{"num_hidden_layers": 14, "hidden_size": 128, "num_attention_heads": 6, "num_key_value_heads": 6, "head_dim": 32, "intermediate_size": 384, "vocab_size": 3548, "hidden_act": "tanh_gelu", "norm": "layernorm", "norm_place": "pre", "norm_eps": 1e-06, "positions": "learned", "qk_norm": false, "attn_scale": 0.177, "bias": "all", "tie_word_embeddings": true, "parallel_block": false, "init": "normal", "init_std_qkv": 0.0543, "init_std_o": 0.00838, "init_std_up": 0.0543, "init_std_down": 0.00593, "optimizer": "muon_variant", "learning_rate": 0.0022, "lr_mult_down": 3.0, "beta1": 0.95, "lr_head": 0.00324, "max_grad_norm": 0.5, "warmup_steps": 200, "schedule": "wsd", "decay_fraction": 0.553, "decay_shape": "cos", "final_lr_fraction": 0.0, "batch_tokens": 8192, "max_seq_len": 256, "doc_mask": true, "train_tokens": 102400000, "max_steps": 12501, "dataset": "wikipedia_en"}
Each number is 128 + 32 x the weight over the matrix's rms, rounded and kept within 0 to 255. Layers, rows and columns count from 0. Numbers have three digits each.

# up: layer 3 MLP up, 384x128, rms 0.217, rows 302-383, columns 64-127
# down: layer 3 MLP down (transposed), 384x128, rms 0.555, rows 302-383, columns 64-127
up302:094029115104080098100125091111147112185151134127146068127094136133093065070166154181084156142090051089109112127137140083178094135103120114099134214162109073115139105148107083115171106154113102
down302:113056156109129146050106078117134126183072154138116113133152110128175080111149199106102140171087097091149124086084146087116100177134105146100112116115121096161160098116095167111191207130104071
up303:111126159165138123138109145093121138079143158180093102149144155129147085181147129129132149085151107047154105140192161086084150145135115102157181133183080112171149086142139104123132132104134108
down303:135136157109072136076127121119126139056137164093145093146155096135105175119178155140108131182128163145115163103138066077137178147134167158128098091109129149118110062121117109123174184146163172
up304:172107153117143170101033159139060181190146130164092061132109136090085073147101096084111178050123116108133129157180136101188144125193152099193148113122130089081162124131127117140157131153149110
down304:095125131112125113125107132099074179140117113154148125127107115132140122148173157135150134123103136126148115120161108110175148138155108143128121178130174123116111108157075137104103127131164133
up305:143123143158101152101148136148144077083130124122147133077137097131091121115104140121212128126156124169111156091148186094112161066108136105164122161133074080114065101087101070136132109115116151
down305:137114166106136160129134157125094098097177109131135121080134098108094141156123137169204123131143142179112173157127158111152123149119113158176140142161140126129101138108102129131139124109168157
up306:095089111167122137108136154169109167123150129163093138110101138129078083130108119089135172153139147145108077100131145168144156172103120119136110150108084173138095112102148122118144091131134120
down306:164114118125089148099129142148136165123107075119124151160105126069187126101110158159109172107190157120079128155090081134156064123127151111104159156059171107163175126163148112134103101165114164
up307:086149101143161147127139147122060124120134138138117204088074136100169135130172136134105148163105148132148111162153102151108096124138090138074124113096121144126145119059130121205148124146106106
down307:167109086133123164054135150161132148122116123152152174113143137120137149144134159155135186160139095141111105154134152076081093137157092122129163166213129124141107120110103085137125086167083158
up308:152107147173128110154167138104128109143115087191170122126110105137091086119148186099178125125131086121111037141149091084092197144141134161109103132151127094126133101114125126101103195190169123
down308:154103135136167115143114184122142114096097108127162123149091135147089121097108103108120096152148112146149163123083159116112105154165091117077144128125196168131138155163135096140121146133115139
up309:095129162145105121129105132177199143109105137134129110182128147129157169127147140167121139140039132102118097103209149179119130090117131104126134213135154123185060113143109118153144100150125195
down309:101113140154132080085145135092082127161139178126122150134112124146125144130125143160098154086162121146147078133159133159118117131085137131141055114102122092145137160150103109140137102129094144
up310:086107143156121166118137099122141176167173084115210102137126192108096110145111083143167135122127113167146125127114158128133089206156157104137119138120113106138134141128129175101165167179136102
down310:130148152141112152136158106133162117138107124100150104171135102117132093108121123106141137130123079178135076120108108159131188123131138121137155084070106116167152145102125120128175140200101057
up311:111145119216139113158150155081108122138089144124087112115215077184182218057171081174145096076114127103098152079128128171105070120145207098134110181136143138158074095083115099110128124116094183
down311:151132128049138216151086129127178097126140131090081115095101146142144148157145149141118179095193125144145070174136177125088129091088127102117113053089133190039144089043085105129071191123128117
up312:155168128140148145166109155073161133110125154132081041135071102111154167101117137128142129113080159156139126073114111128158120107197133108159089148170117113085109128140104148127103149146093098
down312:139109060093149129122153128141165181137111102160164125081154119074171074104161104129128171157157133071109146093099143169138136117110084104163106095140123151204123099102162123101127148144106110
up313:110135105102129198131171173117073143101131067130167164134109148125038212114088084188116056108091127125165150146189071148128148144148140146142087128138091122127179088105134116132149145164115152
down313:067129099089113129141050150131053159116180109152151157107143119124082139145132132121119091115099107140167119138109106123158118144092052181123069119149173110128137197122102149130101171149145117
up314:115137138233117142108128167173139146129136103194175112112098128142175106088199100211209140097100173140149132098172175196174089158173127067121139142120110132165128156106118144113085075130103112
down314:150160136157177082106155130090140118102110106157158141101139121177145087108103198180075085137134165116129093121110195179150149070151112143185094074059073111146092075121121101100102157096138087
up315:145067163185123107117118162149139099176131134171178079136103153129141100126108132126158075093069157051161146138070104184187149149135156109078087104147109147148181168109125124148107187081145105
down315:152117130062165168145130131218135128135157137154155122159099127149099148143146120094105133165035078129122142102085065138110116199190089142133110183042135111094126158137104165103061103146152092
up316:126121119149143116124109196144142130127123071105123161134164139153122160091171150104184115024074077150157149075127166135179072096123128106111150128144095143126177140057141093099157176145117117
down316:123150146149151123080128103053117095103127098191116090140095111107093096145102124222056137125184148160102116192172162099131084161164072129149033149100169109208165112183119130191146068130186179
up317:096184149157186115116097132134114137087112024128082218112066142142161090101118138147111141184118103132183141124109103169114121192120112144169150225064128106155121132124140117090117130131161138
down317:119202162134078183148111091129086101116156106135137128130108156133173103148117112103125162166134137137209179099082193095165119111139098161131091103110158120098160159092105089155167088144112098
up318:101124057128111187075106112136150144172175167139131139133173125126103101096076070134101129176153147126092123176093211124104175154162167097082094128137126116178064091138073056137143110157138139
down318:149145123176104189125152104110143191115116187114120151072144121146098082150105106166148137085169086169128101149154103070114150129159075118117094137200110134169144117169106140128135149133125072
up319:088148181157117125143116193143132144187103110172102098066130084136119121133118125146121101145050125149141065184151116142185091136112162157089135116136122154155112088170120136122117171139089133
down319:151181125185092141166091088162126096107108139107121183137134047165148160109169057124178153158120148137179101130140167234131164128177155143086161125170131140097116157099137130108117078108090129
up320:169127116084093173091142126151133140060188140097148096169153165143151100195146129097161151138092145141158138141078146129107135140094133101165132136181047139094068137062114163120171161134135194
down320:126149059131184043117149137151106125140153152123156153145153141158101103105088092128135169176075138091132153117100156129089155134072122141182090154096179118155169082174142044156117139132145145
up321:152104118125173134085141111120172147101129116146137175123107129133111111148160150104107097158155135145118084164110111083110068108132199162137131111105060185104129124098115124137128203123143169
down321:159142089114092169184111120116115147113123085078156124144188142177128116139083083161088084187120164225193127077162131121117146090106164087082129200114153143133109128095121152176152080158115181
up322:126129117161127187193104134163119108111077106212131166139178182081097155117102146202101074149081129142131117094151126115185206147155093074195129118148189129136170157152082094077141131090122146
down322:162127148138108112145120173170156067084181062073151105144180130160146129106119138134148113098131125087137160152117081181201129142090059111088131076195139147189176152186126051157122119130040152
up323:107131120113133155110078089115174134151094120107120121075076107167102091162124173165131090113122143145125099129106177096194144106122141105109155125042033115142137111043131086079125190161133146
down323:163136144165124123129114099108061098081096103140089105145156088131157121125137123135166177075180084126138138153085142144071130085154137156112124159124133086113102138052095157112151130156143111
up324:123076109139178175156134138104134187135109134164090101124171135119188122138139127082169080149148108046168160137136119140104150127137192163058173115119174107140180077140068110124149156117130146
down324:155098149110111122164162140089072158115139113025117153138123066129183152136081164139114188091164179112062162145140146182112148178116163123118135084127130099118095096129130091168096103183093107
up325:093068153145152138150086143166112062106136144134131118155119152120149105128141195175181119099132101098081156075171203147129080133160150161120111175114148092127122109120143178080143067146152140
down325:141122089095162147112152167132064137141197103150113136068149144098103182145108102069168127149189124094091142115093145129144096104095134133059157105093091133089093166092153119144117189116106125
up326:131140153116139115072141132098113090130139088072121196092092143137109093186173129106111109155123146120153096167110142140136072105103165114118114146057124084117124117137109094099104110172169079
down326:151145167171151095133074129183158137127122115130103156146161126150174114089127140110133122125095096116154107143115127125150115106147137125120158149121112124179102178156093130125138156148167165
up327:079176180136171127148106076130130133118169124108129100255162144148132113128074151125119189080108099151073133092087131093163124089132104073141114134146151130161101165124132134108203097174155173
down327:144135148138164079133121145086085171095195122118130170128148167102121081147143170123126149176082141070112131175165077138155119103101189084180122078176124106199074140181159150088107112152028054
up328:131139087106138139159132117094130155135079136104132148128120182144106167103127094111064097056181136131163103165167156154144138099120204109093033125157156159152120094108133069127118182169122139
down328:117167121087115154065141143127106124088107133120126126083185146113113127092128115131122147074185192163172113056142118155094165124117099143106144149097116088179132096091145168124000103131137061
up329:102157091114132102132138025080156109132097111132165169115127087140100180144210096192121136127132083172122144134134188147123152089088140104139118121127164142117125149119121067114140148097154215
down329:163138137159112152108164179135087123141178192171116080164108139158122113160135115101124111118130135170173109088119158098162104094104182148112152107130096106112143083183104168140078107161110075
up330:160078154125100130134083146185128132126141156124136160119076134115145117130129121125140123135131125151162134115156172128180128119156205102086145128065156093092170104104086142196157124148118163
down330:117142124136126107139134093159110160130087119091140137118103155107110109185121143109145151141092142118120156121169108097152161088180180154158122130118187126090134136164143086121120137103092219
up331:108137140171155114100139114132148086092040130105148107043140145128116147079183146171088140154134140124100116083109125107133106118204167104140093142194126093163119157089146187148145151086043075
down331:143172216054062105069190111149140106133141162152180140126112162176093143213112104148112081117122093101162111127196166097172155152106069106097172082134163128096103145118067130073154081196171155
up332:134087074107139167174114108125099130068100136178156148133126093186183121116096123161149159092078179033068112077119153135128096160148167211206153158044141103101151154151131168123109169087122157
down332:143090042146141061115096195151125162107124086128147188126155152180173163073109104090100159145101135146133088132120206094121177155126127112174155067119119095164061131205115121100047075139159137
up333:108125162181124147130131163121160081106119133138062121090115211101119133106107161182120104115134134121159121161152154183121121127093148130080173112123089121151123057084152089146161124133094156
down333:133125091183154157165125151151139173100137172122122124093123202110151083122106163071125135116107085112137107137173160127076162117146200142161140116168108134138132135212153044082104135145035141
up334:166105186140150135147130114161170067116135137089123126149130139130130113161086089121103127115165120073105152122151126143109133066121151126108124178189088108065139116128106124134146114128063170
down334:054140099121130122113184074112091148080131136125085058136119136136125172114093098126107117169146123118119142139126141166145097112102140133135137134157125125100126104131168111119146133127134156
up335:102111104127146126093173130169104146119073134150146113058068151092128167123097169099095110114106124149183115112107120147105098139145099118085136092120129119139163098124125184080185174116129149
down335:114149221186148151190150194115109172102164078141151105162070203121124159200137144134118082110170112083192033146139085067095150153133107115114153166133144067117125146178102090156107176140153151
up336:102165118161121193123104113088200138181137138137116140146127169143123103141146135137131115137094103154128098146172171117096111111118083101190087111123142096132144079135067168094150079085098151
down336:130099092134130141128135171112133091090134107121174159105127127134122119111155195131215140160136171171064118084127135141163208145119106157134088143104164158128145125161080126117126132114132091
up337:108112145168157119128122145072110135093146048152110128162136142162067117203164158136078098154091164162154122178072114063128061120099139132077150117167121165132063113131104142155148147168116114
down337:081119171170159161142124121148133145131130101069122112130144121144126101152114183137190121112152156174106094117152134135096116108113149085141119136145158158127132172169124106093103150128128080
up338:145115097156127133083093138175099197121119067124127149099131125151151187105105092120051125124126126084144122082177122115175174041097133068042128081083086137150135187133118136158122191109150124
down338:086142116122100132142133142168111126101195128117134107125168089196143136169044099144057082090155136145198110101142179116104136063106127128113139174077109110079163129077094081171139115088101197
up339:083088162175127125162082069076120145167129051144159119079152099077073159132121164126131113168122109124030085178147163153173157161114086119161129177188175094156174135145157103063088119156141118
down339:119085212231110131105014065143082116178121105099137134114158184122117139114139121108237104134108146144046156142154053112126108178077092124161146195188134133087130212151140129135148115145163143
up340:131176137185119133158071133110111153162086141158118142137125145118186191173149148107146131108119132043161098139143109192162104128099117143125151094152080154074094145084122145100117109074159143
down340:181179109081115105197067064105088144157125165073171147151198088085188144181164120110078073079105230096137145205100043153125131069066128061119100147127133085149093206164201077133081114130172055
up341:076113110096131143119113131118069204139136125116110120086104103105146105122174109113138102153153160154107124129100140125162146136127109157164143106146130098167142141119160135121124117123135115
down341:139188087076156146130188095141116084114139148131140077140117134089117107116126118096117128138078140098130180059119132131110160120118153082078100091138136211086077100093126082157104155141076125
up342:145119137198136089090118165117128191087170155123107178150160138140147135084097110134168070137175103106112050088152131106129108059149132116105143111166088143116165135142146052131153069076211099
down342:121129135176128122120092185122117225120062144148163161161129103197172089125092104089133149209104157098086159121116177143155102152157140141177116080121158125091080158178184118112096126051144107
up343:105141148094125105096119178122123168125138150144105157142182135130130106188106090118181136117137095107091087070158104112170165115104080164080176121137098115147099115138095069123155102137159105
down343:191105146132137116082149125145105174137104138149111144122139076119158056133151041125121195167100207132069162128108146039141188113126167197048219142115120109118098099063121097142201074134081056
up344:120135111140111135060141163101101142114085152160109104149083115039144160100057150121117186180119106147101107155118093163128151145216162082130159122043149137093131178137174071109123107123138138
down344:099139175074132124107078125104064136131085160070080108154151124117161175135102093111134071092139133169125093112117145178137090066157160154138170119108163130127117086187187124103103108126147110
up345:167120103123083179137138125177077125113170118139115149204133150166113092102108120157124178164088086086145141140163075135147115146164124158095122155109130153123123143094097145095114103087171121
down345:126103179130199097153140157145145134122067184159124111145126100130171138138123121072160185143077194103116097143108170120117151088116183080091153144103153113099114109140170139169130161151170143
up346:145108105105111153118115101207126153095096126128119173167156133172110188192131068116101121150087115101151105123213147093136125145161166154115136171109118135102154105119125084203148095117093157
down346:091152167103158122118143119109121126168162152142111151094095158121128112127135111151048159047135108133155110066116124141164086166139149128145205162131121136154104147134105177167127126100117117
up347:110113112173112159121132109094082150108085084135118145128129113167055140122135158112141085173109152110184149088159126120165113101151168132136134110161138164130132127073145202154176166139115109
down347:155091105136136122127146113099175111097169108163154110098092107098123146134133136088155147153115169091120094134133092144138125159094110120146150106154119114149098143147112121153143150129110121
up348:119195177142183145100113178067098131117134145098101143125103167138123132085120173110141122101134137089119123160129116171135090157186195148214127150109141068113171097107117052128083121129197128
down348:094128130185146121148131153121091097165096159182096146164109118108164123128112162124149088082073072140122118113109133086153162170162161111183087190123158094116136097149092113135096151166142149
up349:110061161101100116087146125134162167152168070140147125134095122115100144134154097155085130120176137142133112139181133088114097098095124104142116077106136172149160167079135140118156156109134102
down349:092143116006086151153113123126094156155137170104137161137102128131133162132124097065089048170147089143136150110152150164096151126091138103141125119073115067146177137121137047131095171101179191
up350:149120172088154128156119148097137097136130142126130166164095124147115123178152189076182068152103113137110136161134158114126093180157145132102079189139166110114085126125141110062149153120101134
down350:139169162093108113133157142114219180137097100125132029119024122134108094091230138149060138124120153119105117141134112113016116110134054134129106115131193056157098123134190124125123169059098095
up351:172066142177092146160134160151135095149149141115133109149151139160077140168125122166114179102125134121144147099122169115131091097127103107158164128117120121125106106101127126110097041110104112
down351:125092164160105101071184083118104092205123132112120155141089074124127119104101106207164159124119137081150106123131085105094122134084159121187110125126127077128134073149147147156103123121142121
up352:157106061107118093134113077110130132090169105146113145097115123126145179152088157102130158121134167157152128124149137089119163188128104102112151093154144153144208146150129159144171180059180144
down352:096127138122152135119130085119136127150137141097159166112091120143161135177117118121110166143138108146131137098139146151114128192125105068090087136111112182133129132097086081138167116119161145
up353:120088144132125152165112152071186142171171083113097125201135089112167095106126116154123129189054095120085063128179083146154074144163041126126171167099135120042075181107117159118073119122076190
down353:083072093144116187105146156125087108151139108105097093166149119132197131146127078093171106124201126082103123126139148184115077094059128056143173132110133092109156107229162051111127114090154123
up354:108150144093175139104120139116090144117094168138086164137146139209164104155112087121100123157165063103142133194111103135098108134179156082141138111149121091078180142085134122086191132074200179
down354:112136126095138109148096181188129147104129123109138053141119171100097151133167115161211147119161140120136120109161155104134125165104139155111115065118116117087092162098161118105080134095143158
up355:171082116090111110066154136140151133117160157165111159107138142118116162198103127117105059138172129157096098190143141121199107114097136169174110145090119084151153089128086132172111115078162126
down355:115124078116117091078108106134086127088128126164174098062129183147114131144112153138156085117108155116146136103129147116117139060091117193135091141116135089148120147123123145121119110133132140
up356:097124046175132138155075148108107120104125118153161140182204119082113129133152128200113103095140150131161124117164176140111200125114205093047148183072106123160126062107068170125165113099135148
down356:119117105075111132132110118153199076128094144152154150063177139134175104126112058160132132141131147089078101098168123144146119128098176119140051163154126092103151105130139148195133139148152146
up357:159116142085147114127138144132061193112170070189206136079116172091117172115113115172173175139143091169106100095156178096147107148091082133172101137177149166136128158097129080093137138087163146
down357:103139169103152110101039141140099167124134106132213087116092128190088122110135140116144072158086151073066143122127127118114168111106195157138097167159136145178115101092108095125176144109134145
up358:149169111128067130096156098161113156091147145160176165094088140139065189103074112165084094111099169117160156159160148125107128098106125133145112093088160105061138098111143143151169094202123145
down358:117087085099089083152158071111079103118139167159123158036141173113100140109127103126125159138127082109118066157124090102070099188092123198145133197114156131124148130160094154057113156157095113
up359:134116136154109150162116189157111204085132170138136152119120106054148124142150144162126141108131132108119155130121121166148148125107110109152160127145136127079086119092148068080146133109115121
down359:139105145101157105173159136106140145141099111141113139126140086123079101115099092135176153126161147140058133097166129144164206136164090100124059073110144121084129138143132131078154109135128114
up360:130094122233141155083076151156067089097105084209136117136109130136120148147181129104121088152131158166174173135069112087136132225169130125088158129177089077115194157152085123099158124127102072
down360:186185065116139045121111187150065099133126131119180070111183083146132118177212121068163121142148138170118188149129097094128164170142136077097121047112156129188101169160169115118098180114142090
up361:110132142137196162157100092098143140104103064087140169177110143142143094135137161115133160101128129158131138098115102096151146145121114116191145120146155195110108151157125135092143192134099144
down361:109151089123161094145109092101126104125093107093152132143146156134135134120189094124164123110144100190153088108145147129120087075131153141089152137111156112142123128093118146152129072145140152
up362:112138164132217132144154156140143112125195168094089093091147078100160144106126147117115172111055181116118141174047093188135138085229078153078153111188156072122123145132170123102067114209103158
down362:149116118114131144068135129100178103146121131175142116160121125168180035111100138125129184087120106130138184099141073129170145112118040151074150129188112134078104066112137171137160149203171107
up363:150131157122195072083144132088151139091128091129082148142141167140142141106106146090114143110139109095107102145116113164124073136144140114129119207153153078084138143170129111171154105094150037
down363:134146088141163128152083104160070094061086187111133184138160078110167138116116136156143108095127111098120087122130182153158131145171121161087092139113085115109126170111148092068174126179141132
up364:136128117113122120087133133152112135145122139146111160155089148060091140104177163143099066189179088052149127124173102132091147105111094141105168066111146148087137145093161169174099123174098100
down364:163157098123109102093116068137047175088111134144098085144180146171102098177128087110175102053128085107151112141136112151131111114187176143145100141074083151140173221115169116096119157126225136
up365:115021126141213080106103176087137152102059145134084142076122106074112082124124136197089093180095104193109159122176115086150168140109121083100130161123136125069070160122171135063168114138111181
down365:152168123083167066130131161140107111141163157189146081132140126080135129132165091143092168136120002100103159210153177143186138172103132102111154145090162127130109181100168128118118118148131117
up366:095147080100097131110118161113076147048119166158069139102171126103108180141089161083104105140166111105142103131119108120104130097079128121151129157124094137152109122164165101132196099105174107
down366:062096157180082176165143124106161093091129149076082098146111147157117164092128132133076115142101071139119118183053144112143130197096087129165209114113090118105123116119124141154186136081129140
up367:109147149039131213148076102150148123128126110154135151123163093086097153129097229136203134112136173079113107151183147107160156078109182146091095131170164104076145113075141116108160130180136170
down367:113145115104098142143113059151156148125101128146138128146177109126138123096107097101141118102128160102106091126138123171172106120105118135114100184169063150117098168053128155116159131128166085
up368:105135120132144148164075100069096072160118147081127203145091136112116127142165128152117156113169178167136137152164180091095142140137131133174084139114160123107141188128178156079139112127103091
down368:104160100088184143187153151136069171083122139176117150154149153108161149085146172131090122209132090138089125130100161160156121157105106111157167181152126100136074105133115120104080167116123160
up369:112103100144120138117112116144089104186147120120121052092123157151112122118118144133114079170116133170169141170144141141183142125166139128118133152112069114110154131085137126117110115112113147
down369:114099127098000127130139106161101106069072152059087191127085171121209096057206147103111117083112084071159107131155154168111108145167122148122148108137062092180086083149129162172122084130130112
up370:102185158100156208148090184159124098173118064090112093124180125154142132151137105193161054042126089119116077150090094138090116097093176209176138135139123127099058073113101177126186129111183120
down370:153172115050166177151095194165100131131237093114110104129079140113153131082104061091133089059168143181111107133171083109125098208163152123142103089077084128131191124122074126179130130139040154
up371:160117087133103169116120099145163150114117132089135157092111095148153105149107121129142117137116122120107173147130086115134104142163131164105167119165097142104106148101166137175148089176152170
down371:105163109134144147108125118190141097129104171123107132110101142126126098130156131079128112161128117121133119103101146147146178100143124126115132127166078138145149135152117122116111136136143139
up372:161153157144174132141113102135194079112113089156151065144087149120122103099133138113170116106101124113071115137125149204081139126134147118167094156103181141130159103113104152076167157171150149
down372:132107120113125078155153138156156103102126123165097121118091144143055146134102156166141132168132120102123132134035146136143175174097145149086106132136104165131204130151145183155134083109096087
up373:058051139159109168166102127113101098139115125139133117125052127130071127166090151175164150114061134200175070095209122103101167173173131166146043117156124074136180119132144089147134119181129136
down373:103095099149078088165182088157076130188158136078117091122101193074125101174197107190148147129126075160131172111222151158097183129097169124171015144134045139154083109152101065076115179136179104
up374:131128102126121058116120112101031135079115169147117184184159146158130098102155177137138123171118107126164132087119184103096139081117108130098109182156135131102037158148183151119081102131148199
down374:145096115125140088111167118098151074161130135083119112079094134071079125151087146153165122135101102074141175119196131104122029131143066126192105143089120176147158131123178132199104115125153130
up375:065126154193073126139104136148141108124127083118091134109130175140136145163151084161094042097075155155123136135193127163111183079092169135209151084110120133121123142128078175132146111147119182
down375:081165244157160150136167174173005092138000193094118108093148122110188127100088095147056155156148100123124084091106118156106153108151087147136148034177111131132107199159174091147087127142060121
up376:166168143087126169100129118182058145167130113121151150147131126142115111140132133083130150105124110156153097130169132102111086069074117040150148087132058139140151169087094111155119193062157135
down376:120199145161100109142163074066192098141145151131144157103123105214118079120103103109114076139082122192148147121108167124129116101081135138140112137090153097107123139093108099171123073176096174
up377:124147141160099114107125141049118119103132115165096130172167128124095151126182131189113165070113115100154120111154101152104119115132164134151110133074103172100124093129090057193117141164138126
down377:176133162086127072160134108113153122113112120096180132111092114114129122103115159117112130117168149179165101164176111154207152092106184106118135121095153111128154083135118105112131154133135130
up378:111117069167111158203130092129170128106206166134140185152180114111095118150102096099117175146141164081116138141119127130142105169093067095120101144146146130088093136134142117123163162119130151
down378:091127113130143132144166155109153121090088151131138108161148107126191127123110154169121079124085103132128126155112091106072139128136081170122127140122158126103170086157087083138151089131133153
up379:084167190103160162092138124096157140109180115132166147107109126139174152145116132144098195143087131144101136102202111121107076120125130110154097125126073111116132137102114125112078114114078090
down379:178089044145122132163155089160116145197090140102072137128115095151107107132140137125161089125107146085047094114111163180134166137075152094147107142174080104125136104142142122100151118106176147
up380:159133105146103122136136110135096108148073114114128158108103164144134092169181125098053089120094118118145132126141131141151130102138093126159145117114098174162115072097054152160147110091127140
down380:128113143140170123125116170133090155134137127135120125096091126126104077143187188127119117151133136113139161121121131123126143134125101159119133137169154127147140115119126135103099052118133103
up381:124157222120154131170085134156177106143138101174148132166127094191082123113092145101100116132057135140154121165129127089122148113104149111142123150172123142106153123095099148122145108139084137
down381:109174120099108124057186139124109145167149145059149131081111165117129138060138165101080137147123116105109144123092205134073137153115119142131131172125173118125118088139143133107097137133108120
up382:176154140170149119163096143135119078141112129134152121134130107111078138144106140158077188124149124095125110096130184114157131117091193187112105164140152124126107165074142089157160129116132148
down382:155143118120098111191119146145128155149143087098189108190109102118128125111113149168103125120124128161091127140146131109139143145180083132130179147121127130120147075125169218157075155141087062
up383:090107150159149113132094148139152133175166123141194137083118085133115110099121172114120104142121153098163126197179126096086151123123206127145109151098177030164071104166115130129146082116126081
down383:139108178152131134110073138094116127094096095144182151150175115102060079129125188120092196145146120102147125165072112100191083097137122088122108052148157136113130131130077167147155150081148118